Each number is 500 + 40 x the weight over its row's rms, rounded and kept within 0 to 999. Layers, rows and columns count from 0. Numbers have three digits each. The size before them is the row's rms in percent of the matrix's.

# layer 3 MLP up, 320x128, rms 0.0776, rows 136-152, columns 0-127
083:515553495493481501483395437508487478496487458494465495512473502520478485550475465547469524483557528537501508473554476527539546534372549501512530517572454521440529500517455498525449427457523493507427475489561602464495436490450569537493521553455475477535474431541550541433482416534485524494526479533580470530461528481507489592489499460493479451528487508477503557518515501557469458533568
091:495469465479466498452445566524486473562579511490518441538504532556543553473491502464519476461472496535566495418455480477482491503536547474467480471483500541416471517513458545514458410524468471537497467570474495553502483534571453519458536501536557522535483547488394431492479534484540537458513523518427564504485494472483514515483412548452571523511467496415462506416462543508468543554485
103:474498531468407488460532462516452490503501541502529433470520433618458503498515502475533514506499483535489485469474549525448469467455504443543537443596493491476547539506463491554507424584473496488476441537500474463405435536512444501531513502511496503508458503429433380535515506484497485405542473529479517549459562465494541533510518497556486488504469504507514561584463536535529521523506
083:503490544553457543490575470493502562530511481490517451531474450549498511460587459545439467469428451502556412545424502544556450470522481491504488477478491519496492505579528550527513522467477507493498504519533516576517485478520445512507438576516578497534462509492491434537558499495583485578477539503500577476457584484447472512465433457454509465509483529449511472579449445514496443482501
121:438481514466538505424489428474500561501504477458501498529536476397496476509555480502476584502565463485459476539457524572539536448486459502548479477463456536472504478515475514543604510502520579518419489530564520477478508506468468499544461523526491523442518477452460398514557483474452472482549487489488594484542508551504500467512527538450504480519406504565556469490550509431555457529494
089:518454577540533358515463514553512533548465531481477504509489513524490473495517499483522536550480499536462529551487489462522394521485502494493546489536539514500524408497541549503564504489506503457579463519546634433523603526580560531478495550534498459456500478476531560469525539507439483496466483438450490469492515503507468512478552443425474519483558519521502461471533500500445500486490
111:464562430492448460509515472548500482495502506526509471464534455509511501476488472526547509483469464439508542475526510455474524488460412526560540532448478422472463479520560525517490480491514518514511521527471526525513451453497586546532553444528544501594512411525474561606508580522567525508429501478507435424433479504444470529487503511537451514476428480462540465541530581444491463540478
068:446515480528524527458506487540375479491460552494425514508514525483486466461565507526525486541495501444503480510443510522501507542498389504500504427471510513516517506555521489486526527563525512562502453495483444539563492470492580519549460548537464524542562502532523510513466586485463526492574511520514507470536480564498587539509494470499448491481430457474515573452499588436500443466396
106:544495504484507527518466471525498480481468482471430526528504442513511473523457533458567485552444472544502492504584572491437498507509508539500546521427477460410476459497526478411522534559521423498488478436496489496478522447514498511536547474473505534425453532427494447452478430513505399504512582491535491502537452502534510466488593492494464531484487464466514572515549426480510413538422
127:440452508581468526531495524527483505547482575472537530504481469524553470404477427476504479470471415482519490519426513521497478468513485504444572514444543484463487504470497518500512528521484451540587521444544478478537470419455431459521505457505524547573495510520551594484456505456531518554493573499551490461512577501446415508518485515463509469512469499574495537505407508503524575493517
122:483524438531443496496476514443526512607465450429529525543503502487501571526533502475531499485564522457481483460456478489484418542434556518428549486526551462525501456460452500495577483511520524468480564474554547486492530462471487471512442449455522477534447560452538453525502529509485483518544495543444512410430494602490426472549565514522447523495551519522453525487567542482514541470531
092:515481528556510612589467424551515497579521465509508425430464503482469480495510448513487520537477561445504545513411409548533570553440512505535483475453491561507485548577474471504503516506497486457520539531473453575447565536483514491482550495488509476506496520485466398513526495494511482532458494457537541457458436590475563518484412499503524453523497492478487498557468506490492483490499
098:512528475514550450493539456531524507462524510468513577513465450459532537492478501558478493517441556515561494495526410455528566554520565538525529525480472486448464518514466485531465552540532532440527482496419476495433510541454465523470532588553487403435511507516492455500504616465530495548524527562432517486528468516536493520479478560418558495529465504491525542491510440463468557575527
092:526497562509519476521452500439507521496496487461471552404579478468502464490526493478542441498593534584540530537545451526494546433519550512481451484525454485458519484570435545480468487464498527522472490408520457497459491454591592444473497495582489449479498466447513540508557420522508495504501498495568478505494486550449501470512426542504474455495487490507453518547529506461444463482584
108:517448563436539585533448519426541502483449463551540531508526440506462487460523545529538577540502562529565497481518570456506514539627511491515516493500486531481500518475417494465432535473506490542557449524497445480501465487475521519476502508523536501491507501523534439545477522499546472494506549564504482468588558480536453500511536444547550504511539489517449560489482407537594453475471
081:468432505489494557470538519422458531468524537551479507507450520460518485490525478503414538469477467494502415504460527504494462493470504517482471430476502537494487455525476503523597524518511509503585545501573403480570509511445614466551501539485467493478518520493444519508484486492536467513531494481525402401517464481478531478551480484495465536489554490544534587537462531485433437465418
104:445507513488510494490574432503504523471549578534505482460460520432498566550528446529545485547525525563484523455421427506528538486474492498512513537487475462529517504476494485575524438479532556508531514509448510490487488515517440514448472377463579481545541544538414523466553520502550445499508479460500525555495441514420481494507526535453428475492522529533553491528464453576467542584492
# layer 3 MLP down (transposed), 320x128, rms 0.0776, rows 136-152, columns 0-127
083:487485526501528463485503507453541485459510548514500465520477530502523508507547467467465517483475458495602573465475495440558495498539400552516508492523475505472465488459566514551503531467596549548548514532512455505521422459537523506506486508507570536460494507539474491527481469573576596462416559547557478508471511482501437514494458473554586521440547529480445429535514545416543506495519
093:504490424515515501517541398572446499547461502533554517539545482453502513501476468480439551508471476497472486463480566475463475535521516534492558486467539520403563533460535494490508456394534513480516464472516505491491498478470416482522503531457482464410508581535488550512485460484515471488608585483476475534496468453574541528498532538479495399556470498530432517494471489513468563479534
098:517475434489490547547558504537515521552512491521436512509541486541448475457478566466598473529500474426525433525546464542489456500503453497507483434533460471491523505471442479523401446542506532516510526507529500545474459439507540507524463477504498479464475574431509491498518479378482476548468452525472491511469441461521488463418511499495506535607460544491408517478464494497518518397468
077:564536521502436529513491431529451435596616521498513478470508517469483495524558483547469470446496512564604475519437492527507497472525530481494491477500481500526476536527512510459589497520458500494514458483507528521511500496506462527515447542625537517482521522441549444492478456531571571555521457486585508461472495534432487454503524475457472466436590520515529532515556439489474472505518
119:572495534473538529529481491492466473505473565533474508468505466488489490492568550566497515480542481514499534489469424581469442447476439438544489509515495512507515493517538526578531506481492426538422497498507574425537501484505536483539456592524462522505449416531490424483576559582529568543489495444516517490447507523413468510534491486446531503470528545523534516606535544491471527481476
092:535536487510483536534501535522481448563524466494515565543474477543500549512516517503525483511481496470512549544457454433566465483537513503519503592521464535460491440458504542449463510562482498538429467574428443557532525403523537552495460420468482536478482525506512455470496512497463478415499492517598492571481508526498430495488470505473517546528517532498580498507513436519509373435473
110:490494495547467435491485512375524426587571425519465456506466567525512393518502479451439520487496498464494504527486499529479557502493554496508503496582501460449564542464539508461501507461501543515486490452497506532540475478529518513505471459446446519525590536480533452506470438508484482512563501533486506521465495488529538494472521507553450441417472486414439595489547443478447467512503
074:438543490500521516439534475512513527511520504477484487543427548435509454511458497492512513456494504511350537497493561484568533475425546453473487522532518534449544420559468500527539521477525481473485473486530485530528529518509554539479433521474482485521495518460520572499408511595535444506555465499570471472506451580490471480515504465538416536461493411454446437505493524497488465518450
105:425481514544456514507455528515477520475478530468456485487506550471532390495540474438582547536479506576514474429478503445499524469513470522547590577492498441498481426543441460479461578539510527527522541486504451518510467437503533515508561508438496528431543442524579499429474541471517508482498499468546491426501483499491494431510470447459524524503466462467550527442494529544554457540438
107:477508469488538579485512540534513493594480495584568489414472494461510493483514417427458503500499471528529477479411478504431488524472490488463478430526570470471518399482509480541501503513463452557524546485459462496507545489575514457527486517439531547470479507501531516503477469541547494516522563513545470437510532499440518447474513580451480507417529542513572516471562458529541583463495
118:409528407491501494553499538486537511544463482458553462536491476520496563504498507393508532530590512476506524513468452417502501497461461469538456512510570472496456500460430533481486455545479497469476511505523496523516578529546512495490470487483451487535506516443531397528425513486473404527531492500523512478456477573522463521570485458573440478529487534514527491484568589564500560460495
095:448431547473511503427434568443463475535487506598548538593455404538518499511508546454491553501436507462486411546625508473510469502517560532504507505469485481516530493487600507482563543536473457516481472494559484471483516577473523505494481568475488492498512431504521544522421528531504531485512516505534488556538499496515486522514468470459528492512451524540506526479457466563469517584503
104:589492520521503506459530516551533547468504537489550513501462507485565492397507502531504530482436506566447524488471498505459512516524509423544470454472526546478543511500515475508470520444440427502508514458437541511451413419470476480452559571497579484450464463500470433511481509486474485503481585454504484506524492504465432463551485531461435503540521502386505612474473526520544474502513
091:521502488485452522469515491490532472536574494498492530564458475510474489473610589409479434551465465515552452498488465497568509485572494477500476555534477476528446508506523557470516549486494472485485510528523545521522427429449523551562548478493477537512521520430495511488496536527542498399478475533447498501554472507558452422538521587443500590474485487548442581511484532499501525504453
107:476440533458450505455608453535463556497500535462472414502533514484490415465459501465557506558487446453530500504560500518553530461538477521556438436561534483508487526519569479531408555494546517569481529503538568540501537513519548476572486510507438467475532413521549533477468543465479508456418503427494514556492504538516557462510429508479528478516527533511545532517497507461522489523543
081:428515466568547525434534456511473484463513509492505464462475509484437492481493482471435525497502457518556515491464520484479493522485508545535538412528610490491535459550506533533490483488476490485466507533505461557510498533474543475511493475487578559586460558534503553468610438566508550538544481491466468482389409473465496549548458523510428492469483544542494576485468519492467476440461
105:537423509479496519501591497465503440487524452550481499458446504488550482505483498454528541507437509584442534560504513527475525452471552480530596499501472468507433459476503472511519470537454454463537510525444494592477515583502533543590490503548509476494500487448464406433521486547535467482506522434507472517487525553560503502416487577467509546482570520454524521467496477538418494551479
# layer 3 MLP gate, 320x128, rms 0.11, rows 137-153, columns 0-127
074:568505542498480433469484458547512473549500512529479434472515524532480527520483479497515461557457494481515480523492545554529444491410536488498525513524562541531525446577478620483489474553536521518576430498532490548470563501445540553448424519514496492422525523512492447494485492533409513539487433495430507553426506517533551551524536449443464447467468552512493525531491458515495457456556
081:458509463452547360445510489512476508466500569524536492434518449513514495443620498515494491515432438546491522484437538506519471466480525534528562446531507502529464555515493505439495514566509526477520414502515529488499514570538457511522453520511541493455489439509501527466518448490559482524520525612404503590506515478490521555466512481486522525519443529505535488492517556542465488466429
232:524451488524444497472551522487508569531559508514532472477538495469403467507530481535484472547485539445521442516500522495473515497533490586511543466582534471529414567550512555466495458506545545461493455554457520571537461571453493533530463471506469501533450458478460491500537519613508435491482475469448472495490441481511472528431485546569494567395496552514454484502480480476512437464473
102:489510530497487422472473494480525515493479488548504520415508443497495495475524503550513472565469494481447457543532486548516467436514469496603523483478505497541539491533458555534549429515605482471496453541524477513524553596508536462482472502492489492423546452462556457586435574552449541431401447472524526571504461516465542499471462458521458472441488534494489457485460467481456501505481
076:529519540475454440535513437522527522510470466480421562497538465518486489528573498503563469553514494453464476541527436465478516590541491447590465492537464492523549457519515518535580442500496509451450488485436557566476581522543488518478484505487486512521504539444478447501547524539451436468488471466445380458484541488490518464530487501503402464468472487557537488491541426452472503501456
090:527488459522537401563478513486459484531482547501445441471526536483496523485501500465508436512461483506462448509466551567422578465490526471519470487493590489506519579529427523470514577519501502523513468470533486506545484453391467451523470506504411484435492500488514464519492460554522528457424449475462528502500535490518534430477415495589484560459517471508467534492475463480432438448511
112:490469477520520495485466531535491485559500491534462577565593527543459502507512562497544506504455533527471470499480512529453576512565459477543515471528574468481525466531428470497497462469497481601486462544441494564523499512516489463501395491476499510534469512515436545528459550654515489487547505518474469518523529459498515496524522488583545510369478488478486472433490530510499541461495
096:567481548471530496556511486518537492498561544486507532484499482530457489553518507514501486559483440456575447470423499435508561509517529536559513532453500531505498477547508486459423467504508492522512423552503449579495482546485499498461573540496531463481495527515522526452551491527618453468480491473510476439429437507545505493480448502514492533494543500442538514565465447564527455573371
094:533489466424526515441477503457469551469506446528477440534536519455420528533476500502519556548468602505487512530528517440483557522487508513566458467535504502524439496563497454502461462440497556524446538585412519531500541583521537524478510518539493464476449497442461421520538522563508526490538497520440580553489456475526571495452507467522481537453564482470477460514589478541489466474509
093:524444412528450504590536524455529504455517472483471473487491547472478526531560556507443439587478485475487469529503521500495496518525510553537470525499524493505488531463543504547418461543532465532488508509453462612429461478506457520525494503490430447512447484544418509525481428508511492393451503486417512531515503472479515551497560439453552515475414534571505493548519543544471541503492
071:490453535461469542522454535469493480556544509545575534444475495526509497501506519497545568503422534471492521418529490461481538553508490494483490538538486483476464571546513517383463497518479485520447448562548560498456506545450480497536485464511534480554482490560473496437512527499583483506523541534475429525559500512581444501533523575539591554498446502476483544518404426548491539501512
102:516501488482497439547556498532490470479527505454494544442508523492516518478507501584533448594514504400527506476534479476512508457562504608564578538470509442454460562537500541446488485490580516497468474491484530497481473515433518492481565526497439458516515452539483509551475577514491516470428498503491421536496469513464577552461438574475501514484438516497538477510470531452548452540414
073:496430500443493506500509490469534530532490479463503482538506516541489495521504467501485539478542475502549428474512460411522483470525505523469511506500455467559452388500505511589444429514491545479514443499558454543551513571485545526506480487499498523573469501484491456451554525512469503497601506551451414494487397411468495492487509518467450568493543455499456562562527492483483417419497
092:548513440482520526499525537435543510522528485527448497459530607507487465519531527502528541559434556493549535493513463515480478538501479508540500540491480472504493503535528478463535505465516459525466529568435533543442564529606488497460446590462519430466525512494489562510466496539509422398507506436516444560475472520482486562522519466479471505454461461596523460476524570451490455541433
222:506427472546437482488544520472515557532574496484490488471530491468420507527521509544468482521483555403552446503488525505458516501515521580501494440594561478544404535560468515494499463516569528489515479547495522556548463558473492544523451471494455500547475479491445516500540526612524440485488476480468479504456449496530504532450503545568484568395531549529475514483478493458482442487469
096:473479466465464500504394582518458569523479452451516493550549516516435368470520560498521487487477515505510451625493502509417491515575483521513496462521503487499473481466425540496520526527526494482448487502532509524532528496516542545590474573527449507478506484477496485498506517525470569486464472538455517447509497463570502490449487491579528523464460496488434463497560461423524470420496
099:512457449457506451575509463515548531481530498537507548464495511473467484529511468538536554506529492504487427544515544536488482445500482511576447503470516505616508485531540489527473457576580439483422451580596539518490546500466541551503487459478481452490551516506470489528502453533493540468493560437450450596487484438522558449487555428468525528460433550514505541524482493487471465471521